config = dict(
    num_hidden_layers=16,
    hidden_size=96,
    num_attention_heads=3,
    num_key_value_heads=1,
    head_dim=32,
    intermediate_size=384,
    vocab_size=1024,
    hidden_act='silu',
    norm='rmsnorm',
    norm_place='pre',
    norm_eps=1e-05,
    positions='rope',
    rope_theta=10000.0,
    rope_fraction=1.0,
    qk_norm=False,
    attn_scale=0.177,
    bias='none',
    tie_word_embeddings=False,
    parallel_block=False,
    init='trunc',
    init_std_qkv=0.0904,
    init_std_o=0.016,
    init_std_up=0.0904,
    init_std_down=0.00799,
    optimizer='soap_variant',
    learning_rate=0.00788,
    lr_mult_qkv=0.7,
    beta1=0.95,
    beta2=0.95,
    lr_head=0.00768,
    max_grad_norm=2.0,
    warmup_steps=200,
    schedule='wsd',
    decay_fraction=1.0,
    decay_shape='sqrt',
    final_lr_fraction=0.1,
    batch_tokens=16384,
    max_seq_len=512,
    doc_mask=False,
    train_tokens=102400000,
    max_steps=6250,
    dataset='wikipedia_en',
)
Each number is 50 + 15 x the weight over its row's rms, rounded and kept within 0 to 99. Layers, rows and columns count from 0. The size before them is the row's rms in percent of the matrix's.

# down: layer 13 MLP down (transposed), 384x96, rms 0.232, rows 257-292, columns 0-95
# up: layer 13 MLP up, 384x96, rms 0.242, rows 258-293, columns 0-95
down257 095:42 41 48 39 49 29 72 55 64 34 57 54 50 66 30 81 57 36 44 41 15 54 52 54 34 35 56 46 57 40 58 40 51 62 39 31 61 54 34 57 16 45 62 20 70 45 39 43 43 60 60 41 18 31 10 74 52 71 35 11 59 67 23 37 46 41 42 34 65 38 66 51 55 34 57 36 47 60 45 64 48 40 36 71 29 62 36 59 46 62 53 54 64 35 72 44
up258 106:48 62 49 22 77 78 44 64 68 39 48 58 44 18 49 57 46 59 30 44 56 64 53 46 33 43 62 31 61 47 43 46 58 40 38 59 52 52 77 80 51 49 57 52 35 70 31 36 44 40 82 49 89 16 70 76 25 44 43 56 32 50 63 49 72 47 26 66 55 83 64 67 66 41 68 42 69 34 37 43 42 42 55 48 38 54 46 37 73 41 62 51 45 53 66 45
down258 107:60 12 71 39 55 53 76 55 70 66 47 48 34 48 44 80 26 31 47 61 45 36 96 45 59 69 50 52 42 39 19 60 57 39 77 53 41 31 50 51 47 59 20 43 43 29 31 51 51 77 30 45 23 53 28 48 53 56 54 45 49 81 49 39 50 38 61 45 45 66 54 67 24 76 59 70 62 56 32 42 55 36 47 53 63 55 36 50 38 41 49 45 65 70 43 49
up259 105:65 28 54 48 71 49 39 52 32 48 68 29 41 52 56 38 37 63 31 49 52 72 15 55 57 47 61 31 27 38 40 68 62 40 47 51 51 49 45 53 71 40 41 56 54 64 23 72 77 53 65 47 63 78 41 27 51 42 85 27 63 32 45 24 69 48 47 57 30 66 53 45 44 59 59 25 45 58 69 46 46 22 32 76 17 64 66 52 63 46 41 66 36 47 69 51
down259 099:56 30 50 44 30 43 39 24 35 72 56 43 33 42 28 58 49 41 49 56 65 39 31 53 55 63 49 39 42 48 41 54 63 40 93 19 27 39 58 53 52 40 55 49 64 60 40 75 73 23 38 60 42 31 58 31 52 36 21 45 45 46 69 40 70 39 38 54 42 36 39 73 40 67 52 57 31 61 76 84 49 38 55 19 72 26 58 29 51 36 54 43 65 29 47 59
up260 109:50 65 52 47 39 42 34 61 16 49 46 42 69 52 45 47 36 52 28 85 54 48 43 42 25 79 62 61 42 27 50 52 43 42 39 32 73 57 79 50 48 51 26 36 31 45 39 36 66 58 23 50 53 57 61 46 26 33 36 42 61 70 62 66 55 50 59 67 54 93 47 63 81 19 51 32 40 42 65 79 57 55 58 45 54 72 57 40 76 45 46 60 45 35 63 64
down260 113:56 25 41 11 27 69 36 52 38 51 44 35 18 42 38 48 49 36 87 45 50 38 68 34 49 53 50 36 21 49 50 60 76 24 47 45 33 54 53 67 31 68 49 25 55 45 38 58 52 40 44 51 44 56 42 52 67 25 40 48 43 59 28 60 69 27 19 40 49 31 50 76 37 48 40 17 41 87 60 63 54 43 63 47 57 64 55 58 41 40 46 61 58 26 52 51
up261 085:47 50 45 27 49 23 64 57 34 44 56 56 69 41 30 40 59 72 48 61 68 58 30 43 73 31 61 47 35 46 30 35 43 52 24 82 44 55 48 77 44 61 58 43 49 28 32 74 50 53 58 50 67 56 35 44 47 51 71 43 57 59 38 43 54 61 39 39 60 65 39 31 96 68 51 66 37 48 47 36 52 36 66 38 51 51 81 57 10 52 35 42 73 77 31 64
down261 085:52 39 69 89 54 40 59 45 77 48 61 40 49 65 52 36 73 41 54 39 38 67 58 54 45 56 50 42 35 46 72 59 66 38 68 35 31 44 38 41 53 57 33 40 42 66 45 46 51 13 43 45 41 41 61 35 64 84 69 34 45 72 43 34 71 34 74 38 46 64 37 78 23 36 48 51 68 71 43 54 52 46 53 14 41 27 21 42 55 47 69 49 31 31 56 66
up262 090:60 58 56 48 33 66 51 21 22 32 43 50 69 68 52 36 49 27 33 44 54 30 47 56 48 48 50 46 43 51 50 91 64 34 45 49 45 53 15 66 42 44 39 60 57 36 53 65 55 37 67 75 55 55 36 51 35 42 63 37 45 52 41 60 22 50 77 67 30 55 77 31 60 65 08 64 62 67 64 53 58 38 14 26 69 51 73 51 58 49 53 54 35 49 33 45
down262 085:30 35 39 66 28 42 35 60 63 85 67 52 54 47 48 47 49 57 74 43 32 49 40 64 33 60 27 53 32 53 79 67 64 33 68 36 58 53 55 55 73 25 50 51 41 31 51 50 39 30 46 42 70 31 58 43 38 48 41 34 69 47 44 13 67 61 23 43 43 55 51 41 57 15 56 38 74 36 59 33 59 68 63 51 39 17 35 44 38 45 64 65 36 23 65 36
up263 095:35 49 65 34 32 38 34 43 51 47 64 35 48 31 48 37 39 54 30 78 72 24 37 57 69 39 28 56 29 54 56 32 66 29 49 31 78 39 50 16 47 57 45 47 33 61 31 58 37 47 51 53 74 31 49 32 62 41 33 53 28 17 59 28 53 59 55 52 65 57 48 26 41 81 43 56 57 42 34 59 43 39 49 55 76 20 48 50 42 40 15 38 38 39 37 60
down263 090:29 82 30 57 28 65 64 48 44 28 33 43 52 54 18 82 51 39 61 59 51 47 58 48 51 51 56 53 47 54 49 60 74 82 57 19 38 53 45 38 38 54 64 74 37 40 73 35 81 52 64 57 42 43 56 38 41 60 59 47 44 57 34 47 50 11 38 54 60 45 70 52 55 12 32 51 58 48 68 38 28 63 52 73 43 65 45 40 39 82 68 34 57 34 52 59
up264 091:48 57 53 38 52 45 48 60 57 67 50 59 51 40 51 55 64 23 48 64 92 67 64 56 57 55 25 53 48 36 27 56 41 43 47 41 44 34 82 42 18 89 70 53 56 67 28 55 32 48 47 40 32 25 51 31 60 33 72 66 65 72 68 56 46 45 40 68 78 28 69 62 47 46 41 45 61 22 47 34 59 56 56 70 49 64 43 39 41 75 40 36 40 66 24 59
down264 099:29 40 68 42 24 48 33 67 51 54 56 49 33 38 61 61 66 63 28 40 55 48 44 50 10 42 55 43 49 66 71 47 47 39 73 43 48 78 51 52 48 62 51 73 67 17 51 51 57 47 13 44 50 57 49 38 62 17 54 52 35 32 38 29 53 89 52 45 31 39 26 52 51 48 70 45 11 44 29 66 55 48 49 48 42 29 32 41 52 26 48 40 54 43 74 53
up265 092:71 39 60 48 33 63 84 64 36 55 49 66 68 34 26 50 87 38 59 53 36 42 54 71 79 30 10 37 55 29 37 25 58 59 40 59 83 56 39 43 37 39 30 80 58 42 45 45 44 66 56 50 68 37 36 37 59 32 56 23 33 75 62 60 66 50 52 51 53 41 55 84 63 46 48 52 44 57 60 48 40 51 63 38 53 62 58 58 53 48 37 21 56 63 63 44
down265 093:39 48 35 69 38 58 22 45 53 63 49 57 42 62 49 59 64 64 38 67 35 67 59 53 53 38 36 86 21 54 84 60 79 58 52 44 36 33 43 33 54 66 62 45 71 63 22 60 48 56 59 42 83 59 45 61 48 78 56 56 63 22 48 57 38 43 45 40 76 68 45 57 59 32 62 25 05 55 53 75 57 43 54 46 45 56 57 47 21 57 50 44 47 66 28 54
up266 105:63 49 51 41 62 45 39 55 19 43 47 77 69 47 40 78 40 53 50 52 46 28 35 43 41 39 66 72 52 20 08 40 30 51 50 58 32 37 64 59 45 40 47 90 46 34 18 43 54 48 50 43 36 56 66 32 55 40 50 49 54 51 50 40 27 77 40 70 68 59 49 72 52 31 30 50 30 27 38 33 50 55 59 46 51 33 61 50 29 53 38 57 18 78 45 51
down266 095:47 61 92 31 38 65 23 64 57 35 84 17 69 54 47 50 59 20 42 48 34 51 44 29 62 45 54 48 28 53 45 71 56 41 61 46 65 48 45 22 46 28 51 57 47 67 66 62 75 56 52 57 68 66 64 50 51 66 43 60 17 49 60 37 38 44 10 50 66 31 35 52 45 64 38 42 63 28 43 54 53 43 56 51 48 60 61 71 36 51 75 26 39 55 31 43
up267 089:29 52 65 35 52 35 37 39 28 42 55 60 31 35 48 33 87 45 60 51 63 57 70 54 55 16 53 21 53 60 16 78 40 24 33 41 44 48 43 37 60 53 64 45 45 54 35 55 41 47 61 50 47 59 56 50 58 73 50 17 70 67 50 72 66 47 60 39 32 33 70 59 36 45 44 75 63 12 61 54 32 38 39 39 59 55 68 68 31 58 46 32 37 55 29 39
down267 088:41 48 36 31 32 78 34 54 54 57 42 53 45 67 40 37 65 70 52 74 29 61 58 36 40 81 31 61 56 56 58 54 39 60 41 56 57 64 58 71 36 48 23 51 36 57 63 63 31 61 62 56 53 52 35 50 58 31 29 65 48 98 33 34 39 74 32 55 47 74 39 18 60 40 47 18 45 64 44 45 81 65 64 68 46 52 29 41 59 34 52 51 37 33 61 36
up268 105:26 63 80 39 50 42 57 70 80 48 51 27 31 61 81 57 48 70 17 50 71 35 68 55 47 55 58 55 60 59 51 75 44 50 49 77 50 44 37 21 64 33 50 58 33 52 49 74 58 33 46 38 36 73 38 29 55 34 65 38 64 50 66 45 29 71 20 59 47 39 44 42 73 59 50 60 52 40 31 46 40 60 60 25 46 50 59 24 34 25 65 38 41 32 42 36
down268 110:31 04 40 53 60 36 62 25 55 50 60 65 61 39 73 61 50 49 51 48 52 44 38 38 64 83 53 50 61 52 32 49 62 28 56 60 74 80 06 70 52 67 56 47 80 20 54 67 33 55 64 50 47 62 54 59 51 73 36 27 66 66 60 67 37 34 54 39 51 50 51 25 56 41 55 33 30 65 41 26 46 41 31 34 50 49 53 42 51 69 61 56 52 57 36 61
up269 097:49 54 58 40 44 49 66 41 55 37 51 21 37 81 21 60 41 61 44 46 80 63 54 23 69 34 48 47 37 41 40 63 26 52 04 70 58 52 40 67 45 42 47 56 28 23 40 56 51 70 28 35 63 57 53 34 55 41 32 25 21 42 74 56 34 59 26 22 59 52 55 50 56 61 53 57 43 48 21 69 48 58 51 31 43 70 40 27 47 43 31 39 44 56 39 39
down269 100:61 21 50 87 43 48 75 18 71 33 58 62 55 42 35 94 55 33 72 61 68 48 47 24 55 48 56 36 37 90 47 41 61 56 46 35 59 16 58 47 54 73 52 51 55 57 53 50 53 57 33 40 41 34 12 56 45 43 70 64 56 44 38 30 39 54 52 43 49 51 46 27 47 45 43 41 52 74 46 35 67 50 49 40 48 36 50 54 55 42 40 72 57 41 30 21
up270 094:57 48 41 61 39 39 36 44 41 39 56 47 68 51 42 57 45 48 59 25 52 63 23 85 66 51 56 22 42 73 58 75 38 38 47 25 54 60 50 51 55 51 63 57 37 76 85 68 37 51 49 71 62 68 66 46 64 65 52 66 42 47 40 68 79 56 39 53 64 24 63 54 62 57 44 53 78 27 49 37 74 75 31 72 47 35 40 42 63 31 50 76 42 40 29 26
down270 102:34 20 49 45 26 39 44 55 50 51 53 51 52 57 54 61 62 50 52 64 44 44 38 57 30 59 51 36 50 26 59 58 36 39 47 67 69 54 50 72 57 24 70 47 65 64 19 56 63 43 64 63 48 59 23 53 41 12 70 31 59 58 53 35 73 25 47 79 76 64 58 36 73 59 41 40 46 50 32 69 43 55 78 56 61 66 35 24 34 70 34 15 45 35 52 55
up271 104:60 49 59 50 36 43 57 70 25 48 76 53 44 61 34 34 65 45 52 22 57 32 37 46 29 50 39 34 38 58 24 55 38 21 32 78 42 28 59 54 39 68 58 47 23 76 46 37 31 77 25 75 25 64 49 49 33 41 60 60 14 43 36 49 34 54 38 53 63 29 38 28 33 66 50 36 38 65 54 53 33 33 48 25 39 52 43 63 53 31 50 50 68 57 49 35
down271 113:55 45 51 25 32 62 58 38 40 29 53 45 52 44 55 61 60 64 82 57 33 37 73 74 52 39 53 62 49 36 68 55 46 59 35 45 57 46 36 60 70 29 55 19 46 60 70 65 50 40 44 61 34 46 57 43 53 05 32 48 93 45 62 51 67 28 29 44 19 14 59 41 49 51 57 51 32 59 54 45 38 45 44 60 25 71 28 57 38 77 43 66 58 56 53 60
up272 111:38 51 75 46 48 31 69 52 51 63 42 49 65 62 39 22 42 56 36 60 40 53 68 75 65 50 25 53 55 34 42 25 30 34 49 77 46 69 45 65 76 28 44 33 54 45 40 23 65 52 51 52 46 66 52 73 63 31 67 85 01 62 36 58 52 36 49 49 66 42 57 47 54 23 38 16 44 36 49 55 33 31 64 32 45 61 55 31 58 51 70 54 43 45 54 52
down272 118:38 28 55 47 64 57 59 78 03 52 08 28 44 41 33 50 59 45 57 52 57 46 50 60 40 49 56 68 43 38 46 47 47 34 51 03 47 27 33 55 73 44 36 32 53 56 66 46 37 62 39 44 07 65 60 50 75 60 28 79 51 28 42 50 48 44 67 47 42 44 54 43 48 65 31 23 59 65 65 52 29 50 39 47 47 50 61 73 50 43 45 50 52 50 37 64
up273 102:43 54 62 39 51 73 71 32 80 47 67 29 51 38 42 38 76 34 54 63 39 38 50 30 41 42 54 38 59 32 48 43 41 58 54 39 63 48 57 49 51 21 38 47 16 09 83 43 68 64 34 45 39 42 71 33 47 44 62 30 50 60 58 52 23 48 69 52 72 56 66 48 39 40 40 62 68 52 52 24 31 54 77 59 48 35 56 50 53 89 79 59 55 48 40 34
down273 100:31 39 69 71 42 31 33 29 28 50 34 39 56 48 45 56 73 59 73 72 55 58 65 83 25 20 58 51 45 52 53 22 72 79 41 45 38 54 46 60 44 62 50 30 75 38 52 48 44 69 63 45 50 33 40 51 46 30 58 68 34 24 40 50 54 46 39 20 44 60 33 53 82 64 36 51 48 45 62 72 21 40 44 49 45 80 53 70 59 61 36 61 40 65 61 45
up274 116:50 76 73 34 40 43 71 74 42 62 26 45 65 38 70 19 73 45 10 48 36 46 45 48 63 69 58 25 58 28 60 50 38 64 71 53 24 35 41 64 62 69 36 33 57 57 84 37 58 44 51 41 42 39 38 54 47 58 64 57 19 31 59 43 48 39 31 45 46 36 31 45 20 39 43 49 57 40 79 63 66 65 53 32 24 50 48 46 57 63 50 57 44 48 31 44
down274 123:41 66 48 32 34 39 40 55 36 42 32 41 63 48 48 81 54 54 32 60 38 58 70 51 32 75 51 75 57 46 13 59 47 49 35 81 46 37 39 86 57 53 60 65 39 85 73 56 46 65 39 53 38 29 38 33 44 62 64 50 54 48 22 62 31 46 44 34 76 53 50 65 44 61 61 46 29 81 40 50 46 43 74 39 32 41 49 60 60 73 57 71 51 33 61 76
up275 107:40 66 76 47 53 44 53 85 71 45 69 27 46 55 35 41 68 77 47 49 44 58 48 46 55 65 32 67 65 32 66 51 24 33 54 11 61 57 58 34 67 70 47 40 51 62 29 70 39 58 51 66 44 55 47 33 50 72 72 58 55 61 31 64 73 20 51 31 57 62 74 37 33 42 65 50 72 53 41 42 44 46 25 44 52 27 23 46 46 46 37 67 21 41 48 44
down275 099:59 63 68 61 61 51 80 43 73 48 54 38 29 59 60 40 55 57 83 44 50 54 75 65 51 46 90 06 48 44 30 58 60 44 64 69 41 33 26 42 53 62 36 47 47 33 37 53 66 60 25 67 60 49 49 44 28 54 48 21 63 53 54 57 37 33 39 50 37 47 72 63 40 65 41 58 40 79 67 68 62 56 65 31 51 19 34 40 36 44 20 43 57 53 62 54
up276 102:60 47 72 66 41 50 52 44 36 56 55 29 97 48 64 65 72 69 45 74 53 43 57 65 42 44 10 66 55 78 50 25 60 53 25 56 70 71 68 52 19 47 52 61 43 58 48 47 25 47 38 33 71 19 32 61 46 48 57 33 39 63 51 37 38 69 53 51 55 59 53 36 74 38 54 61 61 53 46 62 66 40 67 55 42 75 52 51 75 43 37 65 59 38 63 32
down276 094:71 69 45 43 47 33 54 71 53 53 39 30 29 66 61 15 33 30 66 24 64 10 56 47 61 59 55 49 53 35 68 44 54 56 69 36 46 25 57 53 69 41 55 33 56 34 54 57 49 52 43 62 68 53 81 65 42 72 55 47 58 44 39 51 75 74 47 69 46 53 44 34 52 41 67 60 29 47 71 38 62 30 63 75 45 33 61 52 21 20 45 54 44 64 58 79
up277 100:60 67 65 41 76 33 56 43 31 53 58 74 60 63 38 45 50 58 69 32 50 57 50 59 48 64 45 56 55 49 46 39 43 77 20 67 46 57 53 59 67 55 56 42 38 80 41 58 10 34 48 40 26 45 47 62 38 10 62 26 64 46 57 46 49 31 47 36 40 24 47 67 39 60 38 55 71 51 57 54 82 45 20 60 65 74 57 78 60 59 37 55 38 21 59 33
down277 104:60 57 56 67 59 49 24 34 47 49 73 51 61 48 55 59 56 61 53 71 76 32 84 54 39 31 46 50 24 43 23 47 31 47 56 53 83 47 33 27 48 38 36 60 73 32 45 71 86 46 68 37 35 68 49 50 41 45 69 36 61 44 62 59 67 37 73 49 62 37 59 20 58 61 51 41 26 67 45 47 84 61 42 50 53 62 40 31 50 61 57 68 52 72 27 58
up278 106:49 62 51 35 77 31 53 47 20 26 41 67 82 50 57 48 48 34 36 45 42 44 38 41 30 41 52 19 29 62 24 42 56 65 48 54 66 68 61 45 64 32 61 54 57 52 42 50 47 53 56 50 26 44 52 81 67 37 72 21 56 46 51 48 75 90 75 48 54 60 49 73 39 31 55 39 43 33 34 46 14 54 31 47 54 70 34 70 58 41 40 38 32 59 56 51
down278 097:57 45 71 51 32 74 53 52 40 51 60 67 68 55 62 35 53 37 51 61 57 68 59 42 59 53 63 48 53 30 52 62 56 24 45 76 71 38 63 52 34 47 56 36 25 21 26 88 63 72 38 61 59 80 63 59 51 49 47 42 61 61 35 72 46 35 19 62 28 67 66 38 83 31 39 58 51 59 55 57 60 60 66 82 48 59 41 30 30 56 61 28 32 48 60 39
up279 117:27 59 71 42 39 60 67 60 74 70 70 46 48 86 46 27 47 44 58 68 16 27 35 34 47 20 70 36 34 37 36 51 52 37 22 48 44 47 03 53 34 41 66 57 70 53 44 65 33 34 63 75 52 52 45 37 53 29 67 39 70 35 63 57 42 49 46 46 46 50 51 34 53 69 57 51 67 52 49 71 65 36 45 49 63 60 30 36 40 54 62 47 70 33 59 68
down279 121:47 50 39 69 69 45 48 73 59 43 38 56 57 80 47 44 63 39 45 73 32 57 37 23 64 53 91 44 28 19 34 44 57 53 63 79 57 14 34 70 53 40 37 44 48 75 33 52 70 66 37 56 40 51 52 45 40 47 47 53 41 20 64 65 32 57 29 58 58 28 52 58 75 52 26 37 50 62 33 54 42 33 63 27 39 53 66 52 34 46 48 31 72 35 49 58
up280 077:56 33 47 53 57 67 55 48 50 37 73 29 44 46 77 50 24 60 38 80 74 34 47 65 71 79 25 29 60 36 49 78 48 43 44 61 48 71 54 36 58 53 63 53 33 45 48 29 58 23 52 40 47 48 52 35 69 47 86 35 64 46 61 52 36 73 59 39 22 42 34 59 54 80 35 38 51 47 51 61 57 50 48 08 40 37 57 65 59 32 54 42 57 58 22 38
down280 094:35 17 57 54 65 42 46 58 48 45 44 74 47 70 41 36 80 71 60 36 15 62 66 63 34 44 50 41 52 62 69 59 30 53 62 46 40 51 46 56 50 49 26 31 80 24 42 29 15 46 45 48 32 33 56 67 47 32 47 59 45 26 34 58 76 37 52 53 57 38 54 45 44 21 50 44 30 30 54 37 66 64 72 45 53 47 44 07 41 46 52 56 47 41 70 72
up281 095:53 57 37 59 43 46 60 75 26 62 58 66 19 21 65 25 54 47 39 56 47 57 28 52 59 26 30 43 41 46 27 52 46 53 54 25 65 55 65 41 53 67 62 55 62 59 45 47 33 45 12 67 75 48 71 65 42 72 48 47 51 59 45 33 44 41 60 51 22 47 32 52 72 30 53 64 37 56 42 65 73 43 73 24 59 62 24 61 38 48 47 05 54 42 51 43
down281 098:44 50 40 23 57 93 53 49 27 19 52 55 36 26 45 52 45 36 41 51 80 15 53 27 17 53 46 57 54 49 78 55 19 50 37 42 45 37 58 30 67 44 66 65 53 52 63 40 30 60 74 63 33 44 34 52 64 57 48 53 70 46 42 24 66 69 53 62 63 41 37 44 45 38 36 43 13 54 53 51 52 60 47 79 32 46 69 51 51 55 47 45 42 41 57 30
up282 082:56 58 47 55 56 29 40 57 50 26 47 54 69 59 99 40 46 56 57 55 51 65 62 56 50 47 32 64 52 40 59 41 10 46 44 28 69 34 63 21 42 51 48 56 41 91 52 34 38 68 31 33 44 28 68 31 44 41 56 40 30 43 51 50 61 51 57 61 58 49 14 34 48 79 63 50 58 75 64 36 46 42 50 75 61 60 38 58 41 49 51 58 51 42 42 20
down282 079:33 54 55 48 76 54 15 59 55 48 76 65 54 58 37 19 75 52 55 28 35 52 44 72 43 67 54 45 53 54 65 64 69 28 73 49 44 74 58 60 32 29 28 49 39 42 70 36 50 37 35 54 63 39 39 31 48 45 49 52 33 44 26 40 42 65 58 58 59 74 62 69 35 01 51 44 39 29 43 63 53 51 55 30 27 42 51 16 55 59 61 33 46 48 68 49
up283 090:57 51 52 60 74 30 50 49 39 45 66 17 56 55 44 34 49 64 43 83 36 23 40 51 39 52 22 74 36 40 52 61 58 39 60 48 46 54 75 73 67 14 42 21 54 72 47 35 45 60 30 53 22 36 71 64 53 60 36 38 52 49 56 58 37 54 57 69 61 67 46 55 26 58 23 55 52 27 47 74 50 50 67 47 64 53 45 68 49 58 66 35 34 31 61 14
down283 091:35 72 34 59 53 59 45 62 40 53 49 78 21 45 50 42 39 37 58 59 74 57 59 49 37 63 52 50 63 39 61 68 78 44 64 78 36 35 30 33 60 61 51 64 41 65 31 43 79 59 29 63 36 41 16 32 49 62 45 51 55 04 38 49 87 50 72 37 65 49 57 60 53 72 53 40 71 68 56 54 39 24 54 62 49 75 60 68 49 50 52 50 38 62 50 35
up284 106:72 29 69 59 82 47 37 58 32 43 60 40 36 43 47 44 77 38 37 30 47 59 63 98 34 69 63 25 60 36 54 46 50 61 53 56 31 57 43 49 63 57 56 53 46 49 40 33 30 24 31 25 39 36 37 43 52 51 77 50 41 16 72 58 81 69 37 53 36 65 45 64 47 55 52 61 55 71 30 57 41 52 85 45 33 34 56 36 48 55 29 46 53 42 51 57
down284 091:61 51 53 59 42 24 58 26 30 65 40 59 51 57 49 24 54 89 56 28 60 26 21 61 32 44 43 38 54 47 60 22 40 39 62 20 70 60 59 44 68 58 72 64 45 47 32 17 60 77 41 42 51 47 37 58 63 48 74 70 61 53 22 61 41 51 58 62 56 60 82 57 48 38 41 55 51 63 72 30 47 55 41 23 49 55 21 64 43 47 37 49 57 55 28 53
up285 106:49 53 43 24 40 27 50 69 56 67 39 65 50 45 81 48 28 69 57 28 50 38 54 45 54 55 66 33 61 50 54 29 38 47 52 49 74 42 64 51 57 61 42 66 33 50 34 60 39 47 39 42 58 53 40 42 67 31 76 19 60 50 21 33 44 55 44 39 54 39 50 77 86 25 59 71 88 32 12 43 69 52 49 44 52 61 33 63 35 37 27 31 51 62 58 50
down285 108:35 49 76 00 41 29 51 77 42 56 38 49 22 32 61 56 50 38 48 52 42 26 55 48 61 62 55 49 29 47 57 56 56 48 65 43 49 37 41 45 58 56 72 63 42 72 34 60 45 64 54 64 52 62 45 39 34 71 56 69 75 59 50 39 73 59 38 28 53 22 44 43 60 60 64 43 14 72 66 65 32 59 46 63 60 54 74 23 53 20 52 26 55 61 38 40
up286 105:57 30 48 38 68 24 45 66 58 52 34 51 35 56 69 46 65 54 63 61 53 23 34 66 69 57 68 15 47 40 46 51 58 50 51 54 63 52 48 45 00 54 71 49 59 59 28 38 61 49 61 14 72 58 54 40 54 37 57 53 40 68 40 55 47 43 58 80 58 54 51 05 68 39 47 42 57 72 51 62 58 37 21 32 58 68 45 44 30 40 31 34 33 51 39 60
down286 101:25 52 44 61 51 37 59 64 49 46 55 49 62 33 41 67 40 76 36 46 55 34 73 25 61 55 38 56 75 50 52 45 41 69 69 51 36 54 48 68 63 67 42 58 75 68 29 64 45 64 61 54 50 38 64 54 57 71 34 57 68 55 35 50 60 25 57 68 69 45 54 36 34 46 59 61 72 73 52 59 55 31 42 58 67 20 46 35 73 61 77 99 86 54 56 35
up287 091:66 41 60 47 34 54 32 51 43 74 38 38 58 51 51 61 56 69 56 57 84 54 57 54 41 29 44 20 57 44 49 55 69 79 54 78 52 43 22 39 23 70 54 39 72 55 64 55 46 34 54 82 55 53 30 31 43 43 34 40 35 69 53 53 56 56 55 71 32 60 52 62 45 60 33 53 36 30 88 25 39 61 17 52 45 48 34 55 60 52 75 66 31 30 72 44
down287 080:48 80 49 23 48 53 41 46 56 37 79 50 25 50 52 41 33 29 63 36 65 63 28 65 64 56 44 56 51 35 66 45 46 40 63 71 59 79 39 70 20 30 41 63 29 79 48 48 55 39 42 60 46 49 49 44 60 44 61 67 40 40 40 59 55 99 56 60 48 69 78 48 42 43 39 63 53 57 33 80 65 39 51 65 21 50 46 59 33 31 38 51 43 50 44 78
up288 097:36 44 56 42 78 51 28 33 52 40 33 32 34 32 77 44 33 53 53 51 58 48 83 38 58 40 37 47 72 39 35 80 25 57 37 66 33 44 46 58 47 49 44 41 32 42 57 49 52 61 49 55 43 26 80 38 58 49 72 68 44 39 60 48 79 73 44 59 58 42 49 59 69 49 46 52 78 61 76 46 35 24 62 30 72 28 35 68 57 23 74 19 48 51 54 46
down288 092:39 50 40 65 59 73 77 42 36 80 66 58 39 56 43 77 62 67 33 48 44 51 21 49 42 53 53 48 56 40 45 62 79 40 70 75 55 49 64 80 32 71 48 59 40 60 35 49 33 57 55 32 74 26 26 53 22 29 48 23 24 37 43 67 37 46 43 61 56 77 68 45 55 45 46 66 41 59 42 56 49 47 47 40 46 75 48 16 60 54 42 67 45 24 60 68
up289 113:73 54 66 49 25 65 67 48 56 06 46 54 26 48 63 30 43 37 29 65 69 40 23 67 52 66 55 43 61 29 25 53 67 56 37 48 53 85 63 42 22 08 34 80 30 46 67 70 40 41 59 39 48 41 51 53 44 49 52 40 39 61 65 74 68 42 30 59 57 53 35 47 36 57 44 38 41 48 42 41 53 36 46 57 49 56 66 31 63 46 27 76 47 59 57 50
down289 112:64 25 22 53 22 90 56 52 53 55 64 58 66 61 66 41 39 30 50 36 34 08 60 52 59 59 76 33 44 71 66 47 43 60 65 57 37 54 58 40 30 71 71 69 52 44 71 48 20 62 60 51 52 44 65 74 57 75 86 58 73 58 53 43 63 70 40 51 66 50 28 53 51 68 52 54 50 33 57 22 57 42 50 61 57 47 59 51 61 45 76 41 48 57 44 40
up290 106:36 21 96 57 16 54 60 47 41 57 63 23 60 46 54 33 33 45 53 78 68 44 49 58 70 48 46 78 54 65 53 45 42 52 20 36 46 64 68 49 64 48 31 63 56 47 36 58 67 72 74 35 29 23 31 48 68 32 45 45 33 29 71 41 31 60 59 61 38 59 58 50 44 78 49 44 51 51 63 65 46 69 51 43 52 76 58 66 59 75 36 33 46 55 45 45
down290 114:64 12 28 63 54 73 51 45 33 38 40 47 49 32 43 63 61 48 56 53 55 62 62 49 74 45 58 80 36 66 47 70 35 54 24 53 82 44 54 52 39 26 75 80 16 19 54 44 56 21 44 39 50 38 55 60 39 61 57 56 49 13 45 44 47 49 36 31 55 21 57 48 53 50 38 55 78 59 58 46 30 65 63 67 45 43 60 42 40 69 55 28 65 42 48 49
up291 114:47 50 54 38 45 44 46 59 40 56 65 74 61 56 57 51 54 49 45 49 71 31 78 51 53 55 60 53 54 57 70 45 16 63 65 62 44 59 49 60 46 52 45 62 38 63 49 61 43 69 65 38 77 64 58 66 76 50 70 56 56 63 69 71 31 63 62 59 82 49 72 71 80 13 45 67 48 50 49 21 21 75 37 34 38 44 65 44 50 13 73 44 33 73 47 43
down291 120:38 56 68 37 34 66 20 32 56 60 49 53 54 49 46 72 45 46 29 49 43 54 67 43 50 66 55 45 43 47 48 71 76 44 42 61 57 28 31 70 44 92 37 77 45 29 54 52 44 16 49 39 58 37 35 28 49 53 60 38 52 49 65 64 68 31 54 39 69 59 35 60 43 72 47 27 53 41 08 42 48 68 67 70 84 55 48 39 68 45 67 27 46 50 69 43
up292 099:42 39 44 44 65 70 74 34 31 49 47 38 41 55 34 41 46 71 62 39 48 65 44 59 59 53 60 59 50 45 37 47 47 33 50 18 56 62 57 74 35 21 49 53 53 88 37 44 39 41 68 45 56 74 45 22 25 48 38 41 48 40 50 78 43 42 65 71 48 63 45 26 64 53 60 36 48 58 44 54 66 41 49 45 15 56 71 60 12 73 49 27 18 23 64 39
down292 106:80 49 41 58 75 57 46 41 57 23 58 70 31 60 61 39 35 28 67 54 48 71 29 39 42 73 36 18 57 40 77 63 63 71 62 47 62 34 60 33 80 56 28 86 62 38 48 34 55 46 46 40 51 35 38 83 40 50 53 66 43 40 42 46 69 41 43 43 53 45 43 41 34 53 57 53 62 40 43 28 68 77 48 43 57 75 63 67 49 71 47 68 60 73 28 57
up293 110:79 66 57 41 57 24 60 77 29 47 62 67 66 64 67 44 28 69 43 29 46 55 56 53 66 48 47 32 34 38 45 34 52 41 52 84 16 66 28 47 16 30 52 40 36 46 30 46 23 77 30 26 70 30 52 30 44 54 43 36 65 54 56 39 52 47 22 45 52 67 58 53 33 60 34 63 45 54 25 52 54 65 34 54 57 43 62 37 72 36 52 61 37 41 43 49